Part of a small language model's weights: 10218 steps.
Each number is 128 + 32 x the weight over its row's rms, rounded and kept within 0 to 255. Layers, rows and columns count from 0. Numbers have three digits each. The size before them is the row's rms in percent of the matrix's.

# down: layer 6 MLP down (transposed), 2560x640, rms 0.0383, rows 2175-2212, columns 480-559
# up: layer 6 MLP up, 2560x640, rms 0.0423, rows 2176-2213, columns 480-559
down2175 091:167147184111154094175084155120142174194099169150118145151141120127128084139135149134066150106060158083183093158176179116121153116061150129142136130144122111153076132119130067116075091127141108113174154132181140188106135142192108114127135067
up2176 092:106166122181157113155111168063084190090125088171165147171050138079159159153145138129048117171120119104150160056092107149146141155084120097096179118146096113149115095186135175129113118139108087115162134180163148148151213105140115123102117139
down2176 094:089127102116146097145118083129111118113199068114123119109182115134150092075167070109173116111203151148170102121140127133150089134149201142171127108149014113097090145136107147153103180091139115108149095116119190124144096146080088139148082150
up2177 114:073120091138129178142138143157137239125164179126113094147094163055185137124098132113091095150153100120150119165144067087109111180124145133131121136116147082159145150126066151170115164077134091156155112110187117146134152111089069158166129150
down2177 108:108118131100062107089161087065088084145174159114133124082144084163158129141128109159112090085109088141155124131116168079165125175160193125175162072195122123106145141148130145158105105201122109111095139098135159147112060081123132153123098116
up2178 102:095181117138166158119104108106137173157145162128149110153140142165065137149104073076117105114135109132157084142091108059169171121108110119159146172145100140092102000148104150139207190173142166118184101151176145151053130128129082147121148153
down2178 100:150053092131087084129116155099097063147076135165075140090156188106158113164177122104152137061096109101088104097124123173179181164140159086109113144103145110137094136140151103190152176144128116146118129126098115171154101086112098127145105148
up2179 097:122136130141153109090155140157165144157095118113099102141128167101103148102093119096121104099153096110127166155172110127137144101147089106165152188134100143164109127127141145098127110099140102170126145134164132097183201153137076088151171122
down2179 100:114108134125107149101118163141174155110096175110103125091106127121109149148133125118076098086129085127099105183166097178100109133115065161091144141120140131143100100070091133132149058128097190150115163142128128130104118044136123092119151165
up2180 098:150171106138108190138141150079103136127183150149138128160147147140099108122064052118152062157144140116118090093092101167143169109138101139116117147135134181100130109163137188140130112090056141195061170124112175156065218094083099093162142096
down2180 098:084069092110200082155071166139113127119108114153082108143144107155114090115175153110163065101029150153179137110201148146164153133121168191069122120140097131115114141181126133128208154151138191111130158082090138171112129146063137123171140064
up2181 109:123171144151129177159113136111103180172101167166102104218101171122127187126162080083095192186121113062117131138140186058115184085139173121189147069128100138178105099216116105115063147131137092092117167102070204025103131139096095103146141073
down2181 107:163074131153089169149154116110145125152138110117095123085172084126141124130089117143109157142135065135074104167164126152165147191165174119104122130104138151099162136060117095147158140110146091147096135181114096098079142188126097124078149082
up2182 110:155178105117165141143099104164118175086140148137105114176118137091112129133102124109103124093134099174085075185122107158125138144157133121113119134152133135096152118152105160125173120057098214178073121133132186075087089152099104134145146108
down2182 108:130143079148182188101180076182122149106095100137170116107134143140119125119146162163100170100149194157167143120110122178120136148171137129126134154152122142121145156143115122116137112109128136130139180170101165090164117157059069129086133123
up2183 122:109153169128085141145170085138116124127133172138123109133082151172124198073088097144139140162138121129133096090165161107098157142091142102083111119080125155164111132133165145107129097173165130151096163091137177117118110128113139140160157088
down2183 108:085113067107162115062126088143150098139179118091099139090175121118128122094132125110112133102109045133153106139139115133086131156151171180130104141099148141110136109134121174123154105175134107120145139119054137063109107175169132113083086142
up2184 101:136176168074174172109143135104115193173112161137100118127157123080153152137133134120158096089113115067118088136101142112158100093126123140099155124124130112145155124122111111167139106187152151105068173152087027094119139095134163168103166143
down2184 100:124084142053104135140107108111188090135165149131102136139136189150151130153165097138172131168116145117109120124115111183095115175154104095146093102126098120142105111122117136134104150127119107172094134082146155136114077091158073126197182142
up2185 094:107105123145157191103117152079082119138129121083139122149143098083117162133146102072154166112114131089123151163128124147123151164113188102121139129061152171162100122146122139145138124178117141138154100102115060190131121149138152110140144097
down2185 094:132177142155138123116162089115149097129144096121134180119155103169126168147148194113169138098150183086166159136127078146139159158136087132113113150155126140183151151066196194148137106137159043114089108074194073124135161123157094148139108186
up2186 101:161129095132130147165115118130099173104164127116130124141110124122161148065091092126165124106101124131132232139108156078093124098163156130178124127128172139142089114112117127169141122102113095099134159121137142146122162128127153116099166122
down2186 102:095157172090122160110125191098164161117123145082091147168171179138124095140161102071168168166149145112092101169069138165144168161129118104084140138155105101138140155059159126132106156171156073161109123139133135092119072109147154117144123087
up2187 093:200104111128157163106111189119155110126107075143199119161135154116116190116091102105149128110130127126119160133146085131145153066079164099121199153147098136137128110158114141168147090087088115137138137193043131162125081112095119096101215105
down2187 098:166142109095165112119064128148093144106141082131150134140136099120174143120099111132176134161125234139143141125162146151100080112088131149155162151157105145157126160185122144161095159116112181168107103130132184077191142141112130107144110130
up2188 099:109125127081083098142142155120084096109081165109128154126193130098098128129118142111075196137122055131089073109200150086159161145134089136075129114097087130169082089156157144150064117167123140146148123115177189162072144123114173076217132138
down2188 103:118156108071163179160130094116131030103078176164124111162136165133148049120137074135088133175130118153126057088098187174112087149177167092160156068151156081154078109145112160099126114120064117165126151080109110155120172119182154123129121140
up2189 110:101180112151108063155135175147118105146144127072169100163127143154161088101149107095079160104135150129022128112123171122111115087103091118121134109115110127142163108165128205123163069106120136128098135135101048099152130039139145128088106122
down2189 109:128128090093133097118115076172126160200104091079076128110129132142174121135158106141150170107099099140098096128187147093126148102120129099107125110085069142133206100095144096170163111180125158140051169133084039122134206168186087181123094077
up2190 105:130112173135148149093069139179129111122092169106165135183126129106097194149114129159096184113154128088148199137109146128165102142104097097158130108126112140203148071157122140112172109155162069057107157119196179171136141146162134050099153075
down2190 104:103141091141105145103087117167149148128131141129140189116120131111106108153123118135175101133049047123081173100104151162127092136158096162184067113109208062134098118123114108123172086191150132106138131186088128193129140092205135144133187165
up2191 106:171190152141148144117149163118090197088185155166140086126130080085085126134135165116105149089147110133114165118129078129052064094129078099105138162116033143165159095112069180183112128108069159174064126103106136134121123086089168105157129134
down2191 101:132108121074124116120183140062099190099131128172105149090139060129111110102138112182110099138167184113132101112164079097142099148167087088126135134201094112144157138137140174153131127158142165107142169164110159100143136146075113124084152095
up2192 106:145162127137070156098088121106107093147110174145111045142086130149138092117127113155116107123144050174106149118108122152162114120186109127147124104129134176101164080121107116104140151129089124199100154162099057087132128183154065111102117137
down2192 103:138135141159145115163143163183135157134106125152102143087106089147141131088094170035128076166090107165063174087168078113138141118129171110116140097084077182157116088129134163091103055141151112086080069142177051155163145182122116075133073143
up2193 094:152115118145111147169097143133134136152164174104089107134107103145115136082117102116120107122183126146137197105140119145123141155138105064151160108156127093117122116136113117130179111131135163156139113176158113122145113059155097059138146117
down2193 099:124123158134135143162126109101119144144183092138140086146143098142124153173123142131155165176143132175144141109139120166121152096195153155152120092157142139162152129148133161079122102103148115127114148082147098104149116103117140097188125147
up2194 108:242130130141091171147098171130123192146166139127168119136120150122155122116074153120154124130077103119085161117132078147097152077176121069037181170118088117124109097153047166132149123139150103175120083139085084114119166161140098120145131102
down2194 106:158091082087121147118084089097111075111168160096143128095121112110124112106134109167108168114077092058155081124098111110095167159123175178149152123142061073060128132093068106095139140126151119180167161085107102107156120161153084134110125134
up2195 105:190095163101150133173175173102090095097152134132130083181069112148151156115096101144095128122129113129101154103159111165125111089159101112086100174170069164093182116156150124165198125162125121131077076081073083150161121139142086127135134149
down2195 106:115131136115078131069109101067107092125053142115144120115126116161073158050127098100106156142115086110072104159122098118152090144146179164129150114140123157135105099200113124114123164118092113158143121155162137147180062018127127129108100118
up2196 100:103119135109139189102163138097131128110058182077141121115154123111156132163074125181136143100117122069146094109140139114103111039124085098131186171126097076169102154101140133119100134134108075109141105090146186126156134080115106153163125094
down2196 101:173114186129138126085128088129095162155116117101113132148078148124147189084112132149133104089145115140150155125098155120150186080069064151160125100150124155093077142148130154138168178120125144117126162167160120108156066142098122119187144172
up2197 095:089133107131043109096122113127153109035123136100131064149090173131091063110125089094101125101106086093071135171124090158138133109157109107116146100119054137119140129129099142109075124146100122125117076189108132153144114109148166076167124110
down2197 096:136205143161106104121144112089212098149161087144125128100157131137139147108103121114153130133129143100155109142096186110075067135092146114078123100163133096099158174089133169152089169141124171175142193104161090097110136119177110129112158146
up2198 097:162113196102155151112102116073126173108114138154166129155076129079119116130103096112140112080087068075103105166106107165100170172091096153159130124052095177117119077164108134136158085161091113106153214121126074174133095115099162154118118175
down2198 098:137117132105155117142097115123144140108161113174141168107085077178163138092153160127106145090113107123133080127130111110088063129183181049161169123079144158120133151149080185095151110185161152133113114129167098133141124074101111065123145171
up2199 088:120156116096137174109156105095142091176110141169131171183138081117091114083106137075143167174103133118148134096109132101103087070113140164141144167161105158146138136232126109129167141121149095160126119135171129107173157172149117096169148077
down2199 089:165158072071102115084141113130064146079081127086154148116092154144099130142116128169143082129158162156099059071149208150145067158132095127109133106144124179135110125129144147124212142144083159193099203126117130117081136135152133171103147119
up2200 092:114155139152106160169090100095189127173145142126120110133100105141176138105094095125185143122149152100107165103101125100118123150122100121079115127156131099115190090122116142119151116143139164115087071157101101079074174125118093095203073108
down2200 093:113091157112151157085100187132146107196107142123147120123142099155074168165133175120111104188129185091152168206145128113167171107177095172088117107145111139164173097121104155065095073137147148113143147088134134130087156175140137181142135106
up2201 103:165186146157104139149120120074157105092142163085131145150083111096163163118101114135112188066115092238165141123118109135131096119165101098147134146163129103181104125090120178097108087110111126179121119121148124131099119071131138128122170120
down2201 104:127137111181168149101105088156099100140129173158134170160163136152140085105142152060110167136129120121147106164099213130139100149116164117121104199109136142158203119140135129166133142154169145171155185193148079117070087148139116125110102118
up2202 109:136191176101115115122139165102100107152149123081211104183097182081126115144104098133172153118168114158154102143167137120130152092133156144170151133147128140113126063100125213118098127132143190110082111160096182157055128064114169160120155133
down2202 109:110136104141123114100169153132151090125150112118150178156100092094091144149132152144114099145115109114072139121112175104113081118105126124154132100147119146162119086070142132155138133196114142079146142174107100176107196168123160196090155149
up2203 107:192164091158105122080140125136094109137160115105169124129110142128210191141125082163137126145163102143172141079120162130170109097141217114095163118121166136126108135101103153136197137149180138158154084130131146067162182100146130140135201045
down2203 107:138133129099107093105143194144121148116131097116124153126210116144068129159154123159107114114198120123074130076116109155167144155106112112112124105087129147131124125160151159102116130060084179153147115100154131142109134077107167138153090119
up2204 090:092146149102094149100137093128123168081153185166118111127137170135107117153113106176194125092092082097091176151161139119149153155185136153078088160103164163091170138076151188086143096180136191183136085088139089082116134115071159045129069140
down2204 094:117136150135108152150148090187135161146133151101128057114137167138157067122084115121103118124102076124084114075073155182170118098099140145072118079109143078117203135100101121107083140143142115173114103072129160136142128135117145137154134110
up2205 101:129149107117117156121127149125139185215089110111117138121132182101113140118117091087082125060180144121095209172152116097081110150143050118125205128075121155159084166100112169125150078127131188140171118119142149120085189078124146143114089058
down2205 102:119098133164112139146127147111115184137079137158156139114112149125157211139109112181095153055133233140211109070174118117111179123107152111114149089109153108137134172102134126153139111175123173103228095116166147146054187124125072201100114101
up2206 117:139192106127206154151124119127136103133189113100159100148151180104153131144184068099112138097113116176144156144146095106110145147077149079105077072143122157128106153135159139129146155065166105129018120132109162141104181112119115118127084128
down2206 115:137060138098204135142111079136193063168105075149111120131082080122146056104144110123151123132103148143162170150121116108157153107034158076094116088136159137128099123096072099120176160151152163146126117125086124088101157146220131118128142061
up2207 089:182085128178131201086120124131149134152150147125089112173142140112086153150129113131091116129134127115172168126144155073120190105107102080121111114079120160057074143123076154123161153101134091116172131137156129137098078132137148139145081120
down2207 091:098095120123114141153129110144096149049105149108160141092134155134145112117140149116139103100133151081157157136132147075144130117099109120125135139147089202121093105172165092109173184095142122099135184170128152094126149112158143120140127166
up2208 095:126165121108101102119122144076166131116187157125148089132116145108116088110141099183115130092079120166158137109145097148124150132092118105097139124118129144117112086133143193145104158135127087134097067133108199124137097123103115118169120118
down2208 100:149082176187144142075100112163143100110081215150123147118141128065152187155201132186092130099174166056122116163169096138151094121114064160159079180161151110132145096092166138127130132148086185102174128119120161178151180132143133102101057175
up2209 101:107149167098092193093112145080058140160110123093190142193094137069137111135129142068116152155136116073166086187149156093161162102174202096123155143107067092162141145092097143114097174134170110069144122175140164095128145132139161173192110108
down2209 105:169087148180112148108103076153112077152116158149132117114144118089100148112127086132154081102139100099172132106136140125067154124116157160165135106107119128139086078157108107121093078134145139144132062128147137151055153124109119091125159122
up2210 105:102129144154148120157038147113148127121133148069165086108121149135100125084124097114120116121177131137145159092156060159070113160146123105109186135157152123143170085118113150169127096100126164124119053120175121114146185107078130130087102119
down2210 107:188009187142116154187101155182105112168081077157135144076146132145113113145140129182114128115145156171167190126146088146118109124074133172151156106154164106128116071173166137084196146156083082120154117156120095115132106111116128081115130113
up2211 100:070112176125091126081074119159114152076121142113167120149105158048133102139104097126121079134118097119156125131140096154108138078140071097195136149140124148152128132122150140184146068133119142169138104081158148143094139100093065116165121136
down2211 099:082143144088090122067133100180148099115132176135114140092120108095123116125137144185135129064142041128170171123144159098168136132089172171116085104097131085205133152091174140165126097133134083150149130101147106157176079114083116130154109131
up2212 109:150140181121157162206122175090113116158160119128140073130089103150219153114132186141185091089160083144148106198170116148107076099094174127095121125156116176113162111139187135153135144154119137139105170137145125121069144043136203093097161126
down2212 106:142131161141051155127134091150156135085089086167127137124171084126142112160139146086062120174164085140127103151114179145147143152090148134116143095114137143217139161062147123137132202140151080200075107088148162146118135104146145173095131129
up2213 102:125161183087165131103123121100100137151097171157148151141115120083112130109115117147114184106149146123146128132123081125099139121184119125160154101113129080137111133095092135125158126041119166106118145155151120084090144129118100106113190126